Weights of a small transformer language model: width 64, normalized values.
Each number is 128 + 32 x the weight over its row's rms, rounded and kept within 0 to 255. Layers, rows and columns count from 0. Numbers have three digits each. The size before them is the row's rms in percent of the matrix's.

# layer 15 MLP down, 64x256, rms 0.041, rows 0-54, columns 0-255
116:109139116095143098145106077159157107139144082114149150093128119109117124140127157127125131140105189154139148121052094133109083046120149185120205089114109120155132140171164121156062096128107135099098069184096105113124113078106125087150155080093094122096096163104087115081109170069130131159144106114144100122109146079120149156107146110108112100118155109150100108117153114111126152048124117117121069121085115107153133132116116118143144087047082118212079114138191085116163099090185126149118099129103147126068105118100074150064116128117110062132083121127128131157076140145157141149121079152184089085092104086085089118240100142158112175133144081073102103155128116134117065129096151170133103144118072105133118110049106092137113101128139107174108168135199112156079130078098125
094:146159134105110151147137130117151072116064059117211154137182156130119131124136133136070107165149146098135150163122053115100091150159079068111171134183124084091166170165091173147068156130108157087112096105096071126132137136120151103110112125106125112178135093124145101151151115191166125156155152098110117202105173130089107107158094106092137088121119083135152074141166132094156124084120160143136107093144182161118132125086080142138085147088126133158069132140087079165155189150113153051082179139104176158134111079114191156043077052104083071111077139126126113117106113154142153152122139107174142088104136075130133118136132114057103077080135138127151106168132170146140147131129112181174106086098122056140152119126091142127103139093128193148148106135094134126068113130098150
096:118175139151134169114126166076145121075160143156113120180164177172131084157095184141128156100135176130103170183136148092146138186131138138146104143145159100153157089103197121162067145167116097109164153110159155165144110133140108149133170154132132181118149157151135123097091164098126089191124105162175164138121064154191115090172155169152122108115132110165163114135140127086121138155124090076094127092148150170113146142085201198146116162109183087143181140112161171171190068143149176111159077131108129168163110146039153118160200103162133109099131135094090110135162105165119114160167053140159140115127186098067167137140162180096124074074136177078087119134103121160153167119126113084154108220158107118122151137158150140128192130125106111133134161100127145117102144163153141
101:096122074142125166104110133118127143151129182169133126170099189138110100163154133081103134118064096171097135111135149147165143195107078136171107113135082133154090131131091129112086095124146134129089152090135068112096135139088116147200096103130144124116105076166175135126130107138058128085112077165112102133127145142150121125153183112140129178139159107101155106113050139087172111182115152092064129104143085093120095118126200116116086040091133191105109113083163100108147113116164186171080115111164139095163103074113148111157125127131136107136141088120096137149125111131131119055200158091088079177076153113135207148096091182081147112163146143095058093176075175058160079105128148126120106099167148130137104144102154100124153200195136151114115128127138105155125107129165171
111:108096137158131128113096126161145071119059121165083170116101175072149204093139187111113107127151094176226111177107136122153127140130138154090091149147120171099075146124093138063082112085116147123119161166178126114143140191057156117079163069114181151084122129101136110132119202090129101164036153120177137131140130145138136166074067036060111158149084127062110099120088114153126118110113140107143085067158148122112107139151166124144119160127119105107128114117113127105140098131146140099157112091065119089154164086092125102094164130138196071145113092124099142108150075162126142117106146167066075126079143132154088130164138112085148104084132108130114110163124118074137134134114145110152152154139111082138104149174144129110152126164183170143177112146129112141068173091075129
102:107077177143145139158137177115163095110101146167111153152118102153110157137143157123202173134128149152137153135139139171106184109160086110126125138089148178151083079155161156103113203162161104159182135152143118152103145178149160145147161127134126162148133167119069085077130105147169127115133157073121149192084190180076117164153107127158180136202191176131186161123144125152089164144157202139126130150137193161073128131108165117137115157121060161093142093161148141148132103182087139137131129123155183078201136139153088114167121146099182167151150080075148128125183087178143162125148151106141116135147153136112115103041139186121182124169155151128150164123141106128121110088135117167102093123150173153194131117148152185154106129148088078069171137108092162133107176094156137
091:188149138103110149120094102114137134145075117123116153069148127142181118104141130174138162170170112087145102160157127105104189137138119075109167120134148118165163162142142175202082127132114148131177133094174142086086117133061124082073146129152134078110096170112108103100164135187109173102142132071070155148094105173124142109158066097177127114156161087155125141134045121163172156103121110146147231142112174138138100145120088149114147076137169125120141155101167154147165093118097185097114128146116175109131085109177132158115137150157122156068198101107126120164143132111080174107058151116173121148172146165159128102106153091141111156107081190144120159153117126142171151126075149111085089121091132139189062100097147130177158179072088146150105166194077150136105155147161162
100:120090147118127169187130100131181103037148109079184087132114093122172064113091103160089128143157137120158129147097128110143092127154128067103153162114108110077092091167204153076132127119177111185171131138120184173189104087158118121102136156139155061152161157133152100135195101161173138163126164137131091153106098133162140181135144159101170087125073169132098173183140132128138140171140113117152150203130138199126128108177142134152151183138096165156150087123152145142145165130195082147136192144129165175129077121149137162174109168152099151116142104079160099147162143101186137087179136147144162119180091157137172142119133122130144155119116146171156176159094144090122110161184077136149208193115107150054122120148142157132151137145105173097146166131128167127095097114134152
098:128144171126146153153126129208093064148082094095136124197118094139118146184109121160114117155111136110099076165116158137145098128140099122092125157132133119148088122161114178141112074154090141162128102171073090119182103106149120142148122178121146123151090104145109168150102176142151138091155096121109122141114125135137082179102159158064189046052191157138089169151161114153162126097067122134141166214081177095145128132115182085113139113179079142092127182142197135123115167148184120163151182146167112149158115093181135209134165122136212219081110127104116156102167184081146165158153107114119124141124108148137111087168127104112122107152161174114096125182113165120100154082160077193170136116130122096156127095141143096105124149125140138158124111164150121119135093163175129
101:119087119165170070090105083119115131149075144085104113123147157142065112090105157096127135116069155156060083121186092109120091126077125118137091130072141110058073113128118114077094076109162104151155104131114064090154085178069103113137099126059083091136097135109125118089099074101077066105095053184063168127118124107129077151125200096086171112151168132121103090124103084199134067135121088092102107137104152171124110165158126117164117152163147103159058114107165126065124106124165142130081102073139084097124136103148116156054126103096095104116104120115135135115129100098168105095102121150100121157111117139123195098082067097114097110124137117139077087108093151137122103136141106152181165153149094067144122116130127081091128106162155143125150092094102111131093123167150162
100:158186085188120097169095149123143150105141141120116128110085131122088125143120123120129091102146103061134082143118121062178130135112134134149096130097218126156123077085097101091110132147125115090099146057040114162173094122121153125130170057125141150122190076156134153095130106141146117142161066071104165099156126145116150147136150156100067154107146148108098143129145185103131133100132118070109107112125086170116187145193088173060074143071190097117099143163132151141123130099107120138106145118079103087132126133098134106136097082136102122086185150113149159179149055111160140153108153120065066096096091166145098119132136121040123172161125081125147125105146122040161127178096163120134180152112127088168118108136096128093181131089119110133126104160144181062161152155163100
098:029096088145155158087166100098158131143120100132088113079030119074114151105139193110153149111160113096147140137142181119116184116152096144137195116161108100132180163104118157137123141120143081156152136166102056105156123141088126135063113111135180168125143110127145109096113175125118156127108144154171119144203101131161153117077107154135145170156111131154072086143133135127134145170150109118113113130197159131188129079112108143116106149133162090153143082108158121164100136129099131147155119114170168079150125053217141113077127180135168113117082126137081073090142123153134143062092143137153163098118164135155085174145164073114061170085137109130165176121128142062171165149162147134172112107092124090137099160149130120148096153110186097125047183162144119132105190141160119
108:184107159121142104171194119154084171112115096125173187158140135116126118141136137146081171131116071133158172147097104088175189163145048138136178114088163132135106115101096153162133149144187158127143170104134099123108151182135171125146165154119164116174113118185132138148157162131105182157119090110165141154110112132131151162159199184160117104096134163192091146115126110200110161140126132187159142121191169138125123191137115129169132161159092202087115119184124186129140161133122125100144143108124158132115098151090130168112126067104146074111207123069154145171177174132166039091089135134145124141193090186203132114175102156170193152110116138111107169143165113152096132127134128140127197129118105142176154115142089181141132116098111172079141119123134189131130113110105138
098:147177101133179185113118126184090145089198091149182137121118088133132131067109092136165089146122058101138148174175193080105143172142124122161149161151095152070148096137091118157137158131100094127149171139128120203128168084135110142113120177114097192133119139141128167141157105174077179144187167129069121145061152129167141122177145148153110130144131152127159136145165169077081181123162153135098177134124120133126121128125124091105066133064119144131179080098128087110140153139085154133109083135126147154139163135092104127153119170068155160166066095122157078151130131091129164152128154121053119121145106101138121132177122143106111237154127104068125103115141106117142169122115098110083170135115137140149172105108186132131120188156113102148184098116158083093092056070166074
099:152115193087097105088160143118116150141162117123116165123108109180096149189175120215120085180156146170185182150079168138140164093138145140107164171170162110104133127112208136161142126204147158074142181117089083133134094106153114079131122119158146143130159116140135091125078149153087141059147124113078108116132187155142095087114103140136068171130110103187134085202140139110081121116190159213111131078137106158140136131143133107084154135121106142139135117102162121150090148102128181133114144119129167188061123118138101187126148153128135125166126130171144083156170135128176143085169149125091068073151106150127210118113145147185144151116150093133112113124144118118107147109098138130201072102136173112131088085118164150205188132089142137139142155088147109138164193145157158
120:111157121126097097163137119112113098099119176130135120167164087160136130116057137140156124152119104094102132122107144115170084095224171132083101122112115092196171164127182151181085131170127162117081122115073124070086082129151115129108176119145125131140172098142118188092127104129189074171100121156108170151139138153115174068157168066110175100116150048114134088111148066150124138107147150095104082126115182170128115136083111160153104138126132148139074179071138091130166121028160169085054152091116135150093159193147109169098097125162109077126142100121152075099081119141151132103118132176133094132099137138110124123218080144113123132150137189130067113108062113142096175147110175129108108122167124158152110110102152126154139163133146168142195137120187163141129144116141126
100:139115189135188164117116124164161126116095083206148122161136053093090103143104142169127155212191092109175151159129127112172130059121073130155140193178170108172092098108089039110116136137100131097192160175175125145103129083135149159130138125094148154141155102184141119120101114176131132155136142122109162138201085202136137083099125128129128105182088153162138136192172173121148149110126073177097147118121139127179154110180113179119100175080124106131144162159122133169168161113160139133117109122132118090127185095108163108093168151128110150110131097166109105089160167148136086121149137097153135184122176163141193107168127154099159111176155123105159156164160180150094161105112145099121191146166130132146133156164113083081120143135170192134158185077086129126124175124130147
089:163102127138151097114119114190113100124064121167108126119096053169137080140153101122193096151071109063125100191144152093095107106142119106139118106177133142131186096149143142154094135154077145168083139143168178174133155171128136124118104159135147135183070126089101117102069130146172170182144123153177154127157153166084191158094087182152115140158124123181153187139122148069178129134148175101146168161200123138165135088078133144104068144167170079105114135121096177121083127130135099091197137111147112137129185109094090114150126161111195126140150110119076119163173076110111122135129207111119122078164115100138108131188149114102135104133093138074105148105094072150106115163095143113116170164150157137159158133164133187109145145093148064182159149135139094148123050121121100
106:169149152121162129155116125148164191169182112065097156040147150144186126121073147138115105128147098121113164128127125107157169108143133152135181144115144111122136134167101158133145114138149125141108078125132180102120152150174121090080163122145138119133195145135145114176144135150139115174162155160077121129184050132157055132084104148198119138115181089120098175107093104147109145070162123129122181134128134182177102085116146161108186170123160167172099111166108136062123148111119098178104160137127132119163090152182160160159157132184087168109152162143082109118098147167133166113174142122198166131128098076108108163134120056124135133093132105154166157140203088155099129133141120166090062112112113154172167150159206146100039125119124129139124113126091133145060131189064147
103:175049063170113114113112119130169099154132116152174084125173114064104128100135042117144061096118025089132078146161164095054106147105159101115093125142147117135165143121154134130153158083177053133082119108102120126119110159149110161101060074126137197136068078177145152161106125117157180119129161114149113128144089189144108092156130140181148109155130150099107130097142117159158077143180138182124089146177169103189129119140118121171151150099166092151128111165176129121110123160098133082192156099124148109155115097139144102157126086101141163044159099121111139126133144168091157147130089108109159108116123084152118088131146097115121103089239164159137098111112121115133122144150149147107155134111152142143119163104132165134151136094101175059175095103085170165139166102155169
089:091096129139077121103147149108117191152125137109126104081116098104124132096137098115130122130141150167115136105144087051080080130124102150129171129083157126156133116097182108124205097163129123115120143085123150105093118132148119128112122076191146129145077162141132114138108128049172120097131113127154097052221091127151132142047081151122133150119157132091154108121158131109108093132136148095065123112131084097138088058157121120102132107132107167109148056127155136128055105129179107141113145153176099125158114172178147118121090140100127101145130081161122181136180202101131116098106078111101179199098072102182174141128100171103144083190097131148185174101098084116184088174136108083108074104169142078153121180115168133104154114140135133116127128137082102124050047095140125
103:082079198085194171155096152132102102188137109173131155126055106143119103105144112095137164159113102133167155157136138065151091083154164103106155156134134149132132154133097083151119174118109127092148125185160161113140122045207173138092118138101135131162184122082175091142092164119106143160182122116124133126138150111157091165135122124101136134122195176102193151157100155118109129183138132108186163123137068101109135115161181135136103084134096141091157113095144164109130039121119151168176099165172108168114139127103064134135117089109100117128078100239165121126126167135171099163135120162128190126070137127145120093088141124089108147148124122120136164099119125091125110083171099077210162097177116138118193177094175077127122097164159121102149123114107131153142145107141076
104:156103158147139139147112121228124154233205098131109127126225135124139110118102122120123124093157139144148177132138102118148135174164125150146168161149151163107129124120163137153129168170179099135138155128093053148130169065211115108100164167160167154135120134075139165142143164145031139088097133173150196146069149118136140167107146133107074103172115120109152130138096111092194176151114114135140115149158147161150165081129132146179142140090176131091160116117130181185114166175174112183104117174090122147154155103146132126106190122159166175141140080114105134142116160087150127168115154148151132120131060116144115111157111100169163095175147132104143168144127116113161052109116164120146146117110097163116151144152170189066123165116061150173143152135092062127140112091129158
095:121126107192103110085183132135102135115120120158092112096160148070146145109110162069124158147135084144115146116118134141166133087147137139139077109124126100100111118111106166133089111191091172039053139051169110102099123137171121092094115157119085116109122070125151206080101118119113127114158109156142073114164131109120100133144098141164129143156083110110078128126128076084190106164136094100087093106086128105127072115162061118161097120120121063169055142143147154107152064085130162129158096166079113131149148129142102123088161109185147117050144114159117089148109139102121107149126162080091164079137032195166132158161107090106126161083121091137078121115146126120166174118155133125073090118078123139182126140082130128130171106086142072109177105115202137151169166139090114
108:147124175187056120083145173140140167107105138148054143137150107124134144106090127136076161131181144068138097120146167121191156122087133174133154111058195091145114146109155147171107181137140160141136092104069185118080134126160141153098099067105174149098166111165107065165097126102130139121076093140132064145105071131189116157118175147158097159092123100114125142161106113092138119122112066097154109121225123118091136132093129088101145125109125187170157134172114116098108144111100125155147120128171133127160126089137169136127115152129055178148118142150093106100113049141168119123073102114094167207094141131155113159175104141151163150077125158083071142139121109117095155120070156099139125142155104142183087095128119094147074132129165166081155152077104135075079098141194130
094:161083176106138119128162166139121125092152131156138150083100140138111138105173166089082182085135128122129143149144064065085126175130158138088133106131089155134132136117139176121089154125103166109130139125133145131070087161119068082107153105090131159106132096117164155100066131174098119086064114129114138143121140140140089160114138160109088120124170090139051099117135095097096152093098101075122109124149138179089118141088084094161115112093139126090063118133144185110162074102109169087144098121115133118182100127154110117078115116200134106061138158117052148127097123098128125140183035109104035152081176120122084101091087209126123094125094068141070119105115075118134133132081105167107113154142130143121180099117080129198103101092077076100131099147179089110091133164089102
101:160166138103154119113118196138128134136148167150051142087112168214182140104149095166163138129182120138083124135122136149137163161144098118126070149125078092114147124154086141138117126168127110130125088125120110129106080163195194129145126174134128142175126198095121142148137143089107159162117125106101140151100137219138125084169116116118165156149179162113043127105123138088103160135144126187123097129119102108195132125143114102176092152057152143166128152164171139092092123146192135154151185106124128136096151137104105097114102122153111117185172191109111089189144114108180139165100128171131186154208123069206138116114125160126117160103111081097118152127084152121153190200106148191129148200128156139148120116155101137138134145179147150099120091169131131115110187084072084
102:157129097136083136120123101123087119092098127174150135153130130161128124156140138083100154111201107094150111122130108148068119222127153040110098166163101083111113063154080188147095156115121125124079046087153085117099142105117117098138148174148116132131081070165155148104213100154110133084108073121142152097129137094183079125139139097084117108064110141147116147084148144089119132124142120106138106106156147078156083094103083095109118095104121090122104132152097113128184146103127173117099174095133089113184122117126178155108125111147148131092045096187096097095135138123122151110130108099121044101099054133091111187143124093121105185176181129087111081099084119130176162088053086139056082095183149135103111095167130133127114134129123100136141141135176080155138122154141110
096:163079086124143086130110088090137140089102116187157124089073084157119138148102080076074118118067164096113099089121159174140057123133085141100115130139112122145096146101100085083174063068156106166114114164131159100147084123094137095103097103132083122079090133127101108128160102066172238131108100120137165069083167168120149195162113116093122105109128142103068079106102079070078085167111124126066180123137075113168159098097111099148195082185058158129124097178112088159116133128131065148094082120082091133175141127108105156149117132103123112083140146146134166087137196132147184096173094102083123109136084162109160114172123094142143145139118125150114153142142101112124104132114108139183113121122129144111118090138106161150100151141161132130133121210097116086090116121116105
103:164136099146120083163137137066136139170150170111155168164195145145110168078147125128141125160141144112151122095143110064154073124134140139157190142166132124186201136185110121165164165108122119161155135108147165124168120130156098163211120093086143141146130140145090098141120112134135157118143109109093116159142096143126177106158125169165199164136135132130139129148116133097153111191132122153120123156098167163094110101107147102139150169124132052140107186104139096141157140139173107123156171122123188221120158138165150120168094149139185114159112128113104154123161147107077201126227167137103126144146156130166143150144133139136113141105098126104109143069133120061157133105136175078178139188093179171110175070080177199140184126036142089122143100119041077144109144095137137
105:193135136060096124076148119175086139130141126067150175170155128138146147154127067090060175105111114135055157154147164157129103135134102097157125182158105128155165105175111074125146084162093170130134135114143155146162139112140183107121139164132125067062116129103146152114144097108126161077082108121143178110101158168098179139219074130142081165108151152146096126155171124111138135152156143101138145113095159148132172117080159075143134160178102160147139106134083141099107120129162083131127090160174135201094153181126156086129176138181167095152134188101102104100108167103082142097127127122092139157087122145130091157124117154131170078178134106153124160198175120107127066172212117160105143112173083168137141165134176119109085117128132103117139153095174157060153066143087091
098:112136083099102211083123141209173128195131172117133182084099133126122122137197149174131077140156079150118160105084101149100121135113137189119117121176117130168146097169113106136175148143097098149093091105158162141181162111141173152097110177177173145124111127152156135187169141129141148165116125170063128159116116081162149097149109112122111202192112132140115097172133157133087139117148166167137089070114153138097098167092138072150167173110104146154156141150151109184132167161122100120170151156123102096129127119101109200144143099141135118176134122126196136133136133123208096161114141166114134125123158085089106066087147119180151114112088126174141160188160121114095133136138126155085108173161082098152160212173184155116207127150087159134127144089102138051133158161108120
098:146117062083151094077138115141164068110171131084112126100070102098168100099138155103141105125149110103058129118112155114181093158086121122126184146116142181098177096101145135094141138151179127115125122092164115122180200135135174075122161141141128155106161141109113084088130169129169121118051114130166114114151145116152105094128065127112124168184129112095116077160085123132097088139155137132167187125145078137152087175163123134140118141103078176093126106117146135144140137108121114184098076119118163108104178132134075124087177094136109117107164103137115076125144182133191116137209104115108106101126131110094071087105091146087183099155100071108136123077163099093150142083072173137131157099107111115060174087182133091138121163215143134043143141182147156118135056110150098
093:160096096109095099146163119085107137151083134098059092103147136161177144100166137124134161087133125168172144068107101127127187075090141088183099100175084165139131079107156167131124163128136136099107119093061147138052156104132141084142121149127103141125119127145026157121115133182081120116124126149132113147122076179123127125153112149125107112120103105165111126113075171116161106134130078168092109152112127126127091168127104144059109123121122118133148176115079160117157140126056107141113135161135092103131125141165167174127177130143095148152072102131116127157141090141129141090150126177158054082158106180151115136137140126181173121122140122100127127138086065085084129131107034101162135124064112150080118176106085222122125126129114014084146083107108159211070100146119123
100:098128116140129108145145122134102155118137124107098173136090135157175160132118137147113140125182098155064160102201104178158098134099131138140156167089124118102092164152128158118057148144116141179140072176127122173168158143106203114101104155150138142089120084179166156113190119146091173143134180123130201187075161128156145170095114129142068148187124085163162152134139123148080172094187106117156129099139188113151126084139156187186179163109132156183102117159149111130184149150164125172164133140144169193099112113136151162109121124115149127164141179168119153107132131173093136104129156202180114150187132094167126117056116137163165165125096158202168127102140109117172114117091149156181138142130132157171113111129106134140181131163141172077135148202111101186096209109106132
103:118119082121151144121157105143096118170076156151130170113127139159173178106148130103159091130133129103086113140153184161119100112115122155105109194174131154100119081167222166149102110162126158159109106134095038125170133127109139115074165126152136136117071144117118146121167038211156129099118154120161148120110156106166163170206137133081101103124093154158131113088171155101223144120137184148137156135131115082116171121119130105106133127134114118162141096172133175206111159147168150085114175111081131110159071213121167145136139145122137146096114158123167164129116119095098090169134146134109199131168134055102114091114179132109138155144147126225165132144134070166103148116173135132093135171120145125149129175176086114185134130108120189174088152139113115146059090127143127
104:070167104113117096125145095105148116131155107108105148165119101146172126179094116173159190151085204172119145156170126104134162115134145112079106168140149131096101126175142105147122122129124062119170107187157158156134140109114142130110083158150132116142135119142143143175073128094123187159096114067120136096171100127129161151123115133116144070107106121138110159182110155077138127111143157095139180130108094138154200105180147113057123110085100094111108115102104072127087118168088089087104133140084092164123108149120134188176107093131104101146128187173144097116126165155033103078148158124075103230135166191160111176108141110058134105118148156135175142078127150195182137146122119139168162147128102208090132113094103148150142095113178114194096199092127149131160150095179132
092:131172134126141130139107108102124130154131146140094129109086126097100112123147183151066112051141164136131143169224130083085168121117096146044121138147133136116141088095195111136119154160108071056161216124094160123120090150145151095106115203100143116075137185117142111111104118141140122118139126070153118139045147142150115123098094186168131113118043098104078110119147131162135124116083111141136109126085103092093087129140136090116163130155076116100145072134159153124127119113121178094145079125125124154096128071150055084111103130133147126141155161078135113094127080049098123151126069078165165098104142105104110111118121120122131174136202096139094140095074146058144143178194099092119118145085029104149126084123182127132126098121122110142166135121164146095136143142118188
111:113088159082115089144083088134160100174119106100119138177104113168134088068110115086127115066123093110115136134197117087064076149103145174131162116168107127072121075129143164099189124099162119135129063166144142146130169121113042163141122163118080135092087106107161151098158112133132129097113121167125159092122121173186161103120105178098105101122140136084131132108113090135090110130085093087082135134157130120127137185077081135112146096143153100133141123113129091161100111146077129150103112087143111084182171142122107085097096131146161124159150124166083149114129145156075200116144119138139082127097141114087093094113139076186120104185098108136147111130126144063125112103100065099208141098125133142045149111133117193114095109125057117062153108113171075141076032122059141
097:163157157183134104117193178108129198063130202099132152099111101037105096150112140143145207129138150157119118116151159149135131146149168079137156166145097125123112110155149131080134135155111160108128125095128111163142163149190159081153133174084125170147134160114178117083115144150135176174142094128146157093141108135103109155132176154094089124153150134159166126130102100175186162160125035160142165174112116100119155099133098157060195138096167094082070180109137162135134083097148127170139162124090127149117136141132144141144077167135083148075106094087081143100178170138133157075130134138173177104078098133202115163137076105137187098186173089138155189065138131120127145084089150150184115121137094153130075080119130185132134166113098132130137128123144127140101141103133195
100:109115103131095170105128131109115186146123070154098157144077074156115092110120132136119136088157099111171102188154108156077106089121106180091173130158139142108078176139150109169181142143049091146083126148161129115100131167115170120127102122115141155133144073123178074128142100155155139083141133030118168120164112120092165083155115141138132058101101088127173093101093186148158127108143141063113167126139140074187174128143074118149143114109065122157107131110144168198082160145131098095090164067110165141183087104134178152131105168110085171140149150116115140127142153132167158144193120087141134149126179143162119099071124081116068105092121188108096114114066197079081115162133140135134098094138123187186166144125133108150151113069116103152081109139178093146083143123092138
099:164138132152119147117121177137120108051156113131126165093115169116143135085148132097186158119084097102144120140160144128140122159130141172090115154080118179115173111069072166151088129148087145086140105141147139158134123164122124166073149188091129137126201041087150103147094125121151115131080166126048094114158187094091153073129091080156140104181088118087149086121142146157128154103145095171083138121156131128109126088122119144175127153157125137154104098119116125104123096101199089083094156126109129148122153133183074175091091133098063159098116116178098047156065177109090116120154096110138067101143104125058133152143130111105131123127106119085136064167082137069075113157126158117197054101183133121149114153145077150120117141103192200094144128111152114116093085154109108
098:154162087087091136091109113123073094141192158106077087099099117124146082089123130156150092164068176192077153108144107085158112155083146083099144198153145136119116118109114106173130132136086088114194076129117128129110153071126144095120122117113107166080143103129171106161107199070128104090088095118130120112104141096119086137087108158094121171190143130085078171189133137127164139092102168073173090090109054167118127113115119080107130166145116122080174156169101076146160108138117108087145137134127092119141134110142108098120097135130090078189136135134086168048104157099086132102131106108122108123088071096111112154157156139121110120132160051094125089094107101085146067116112156065143177178145110111076143171106128123119088119164079167153070189112108177123147108072119127
095:137087101149168127161131130072124169113174081163124145104129078159123183118141129091142214070124174158105101130141133076137141060116133085148075082095069158109118085110133137136114099161148082139093128122151156123088104148107139113110142137063128201139114120105167191108094110118113141071183135163125104112143155079162117122190149152131202082157154126142133117111135125147101129154099164103167091166137098122147127088132111131171148154112080057153119164146157158101099141100149056111087087113194092120124104092124141112138108108140157145124084139094110143147095154172147167084164158166140142179155134159048183149154185146125084183060162102055130110132132126122121171072187122156155122190137126148182152113165160083098126173101168110103160192102175160115109155101120118
103:071145104093101131141100179145140214146136162146128117234123142149121152144160141130158059138141158098129107148129102120148164114100116102117121143152061087143137090093115138132138089108148119209143120083167087113139115115093127136171144052096182102109133125134120119120085107143093084102118051119073137128180043153093126074120067187135131060073128108097141043151144157130116107152129117107068136074123116097144101135132096115097146114126154056141104194129119114116122111079140135092141179085077103122101147138157139131150107076130128130101151131127077125106121122110112126095142105123134150120101109074083114173184154175182079187064099117120115084073104147138128124100107179138099101160175142060132166114116117145160162120107114165194062176155121119107109137166161161
111:157144123056126115070067135167107078104130126124120104111115121143133113154118127141155150119081089171104154149128185089125098151092090082080168135153183188133109136082137085159146111127131110057127181150121071135115175085096153156087094144134083114159133119123124137130141093111076123112082101165134134075151125082142149150127170114130164112200125153174190115162193123160163104132118116118155158095168137123176112107174097117118161119086116106135115175104083161179113172123070156176129182080098078167146126106065144114131156124090117093189097097180161132150152167123108174115109176127117110108132195175112101060173122097107108098185141154149126087168155066169126066083093156095169119120095117079152120141113079116089153136166153109109116099133137067201112060154147119
093:089071129122175088083168133107214076147057171046130079098166122137119110176150077123185073110066118071110110083080108145096127102132120100073136093171080078110120152168119132120104115131143140129105107169136125157145124132162088178173137133149058141106072155120064052115102165113084181112078165149164093145102143114075067142119160113076131121114131112109119138150082107123115118137147103148198084156119099119141164129077117135071112115118144135126106130127111121093114063148163101114116100129126131115156114084115060133134149100115134110198132139125096113156162107124092147153126134164117174128118114142180160128145115121148163119162119160130149129156114074122184152084167146132139119206094175140163101113104087176081109106033125127181094095168182162146098100104132100
099:119066127113156167173109064097172130157111113165155084175167163135167166105161093123108117145149095108176121173107126087118154136117130155160143131177069092175129126124085130152173186126112207166113133184174164161101177133155019161091112149174123127163136160094142158112113157171119144125179163115182107172077162122166075112133126099137129112076119141144138118089108165097159153097180124164144100117123174096154168151153193168178097133146168167171127143126175096123161129199094068112108125151159124118148163160178134173140141110066134109144102127124175099182158184136126131193082142143175100125209151135158153113112196141144155169195137163158135105143089167142150136131131144122121126130102178191171134154160101135127122160100125101134135133145121087173065136120123137
102:134201179126129119124111104175143135168109108082118171079167106141125135100088124130138093188118168202118085100124117091106154113131101158144158104118200155142140150143122114094120164159114153141103099227129120130167154088149107083142107135144106141135104105132179106142130048168106112168204116110103097104194158100143078145149131155094155151172090054139092108133107107157116144155129134127106207134105109151144164130083140140081161193127135128125130132109095095099123199175039144121148163083132144159118113116164134177136099155133151132164085194140140109133122110077134094114122115103140167162141161166183121067103120076154057183147094155190147147153116165098119112113212104103172084129115105088096150134145167153123137084105154141117205149088134087114127094073092134
097:118109165091078182137123159079136117141117098039123158176143120131130124106125120149121117117121079079096100187103113137114147109152170112081101113111147132120148181162101050149130077147115124136137101084154155083108163137202119132100097130050120167048145087160118131100117115150126183087117168078079101123157095122117156103126034052113078134163155115086112054097054146116104147072175087082072161156092113134103096079111092131091159113074138139149102099121109116113181136109136092122059103139136161099102133138187106137089106088153109142148170139119136114182116105099105119063092194133117130140127087124168110132158143124073190150082128108139106142133183085118147156084159073131100125163135096131133110110086078090125095159149055096156129103113125112109106130140136118
096:164153060105105112091154139107124128137115158115143063131135132156079153134105137147193153154145067143131183062084176097134145182108153141115144148096054134189107098155114089109154090153166109131173069117095122118118193150150183172139094144165124075172202105168138123084095161165169127169133156099152113144079120216109125110138110131169126125134130114108067116125075191155078129167170174122160100089121183140107196099112137097132084150089140147059118083173153115105129106130099120147085107098108101177157155121170171161166109131092074113094135115129163168162117128171146118133099083113138140161126089119144165168174183053098147130131132107137123096113091091148209115168144122154098199132163143119155155117137134179143161161141098121140191131170132160096125138116150151
094:122149175125062148122127106125126155109140077084130142141168128112158116110065138089208090114117172129153072179082134131144124127103150111117150124153110085079177132109140086066084097146144115134074116091134179109123116089113058150106147200119165135138099085142149168142082096090152134129140090049067124108083107128122129067107149170120087064154176085083154175117081155126152091170081095103133146141098113115149117127054142102144131138135076091099125092097118144135112098115096142163156159102144166131124116061105121077115112166189146140145076119131110088079135167116116090143174148127194088106107084140095120092166151150179149147124132065159113076119160028097122098152129113092118082127138134101088124081144116121058124153176088157119112183106116115132118060090153129
106:154097127171094176114114163205125113099097093149134138092154036120149163104053142101144108110133112050131154131098139144121111157131123121140126117108117128138117106130118096124103143138109104147103121095111148119116099155084129089137176121123106126046143097130169150110174108133097111116111153157080144121121097094122121106135121139144074148102137108091163118078119152080092133083118165181139159087115054081154078129055095126150042110151092098058095183097078145095174104111115112111116163048106096072179100192124082112100152116144167136106105134136153117152105077096149095111092107066091080148094119174145075105174116121144111150051136128121049146108131104130099154105196142137113143144129055121141071093180095141059125174091106099132118113058151108106113126104131094
092:124183076106121138154175131096083172057098117094120161080125184167138127123144139196133180195117139094116184087086159138128112145127121123138174144095108101145088165111134110133117163109163113175093144113090067121087088144127132144127104112086119136154160139100147155129136120092164133136187068064119173134160176114071154134109145123135136145135128134156111083114135101141147126143121090139146161170046095100113120155152095087073111099143153105102085130154092132136196136096142197118179110114164133119153064139138160149125134176080113153068138114097191088132162186117195170185142150105123132120135112090079113162117101101103169181091124101135093158140055131096158180130097098149097176132164128149151129160103163120132167090103175167154063039190161138137144121173075150
098:134167110081097186165109183151082155156092139091163094182124196232101112190167112129117134145132165075161145124118103132203154085117186141124147169157119158088165111147118158131131121117094185129132128180193169148105155181149141133123167164106152157096139153084172178138148133143198140116152181110174184140148127134138148093177126137151132134126158120139154144121141182130098184140154096134119137161109149171068107097069099126094088123153129138175147143101155126167133115153076132130098120136163136109133138132105129131145124131088191124101121182141092081145163090165116146136130126172147149119116131152122090147091163196127140139133146196106119120141080083154034060188147121150140095201140128174164169085130100156087196135120130133116102134128102135160060109189180152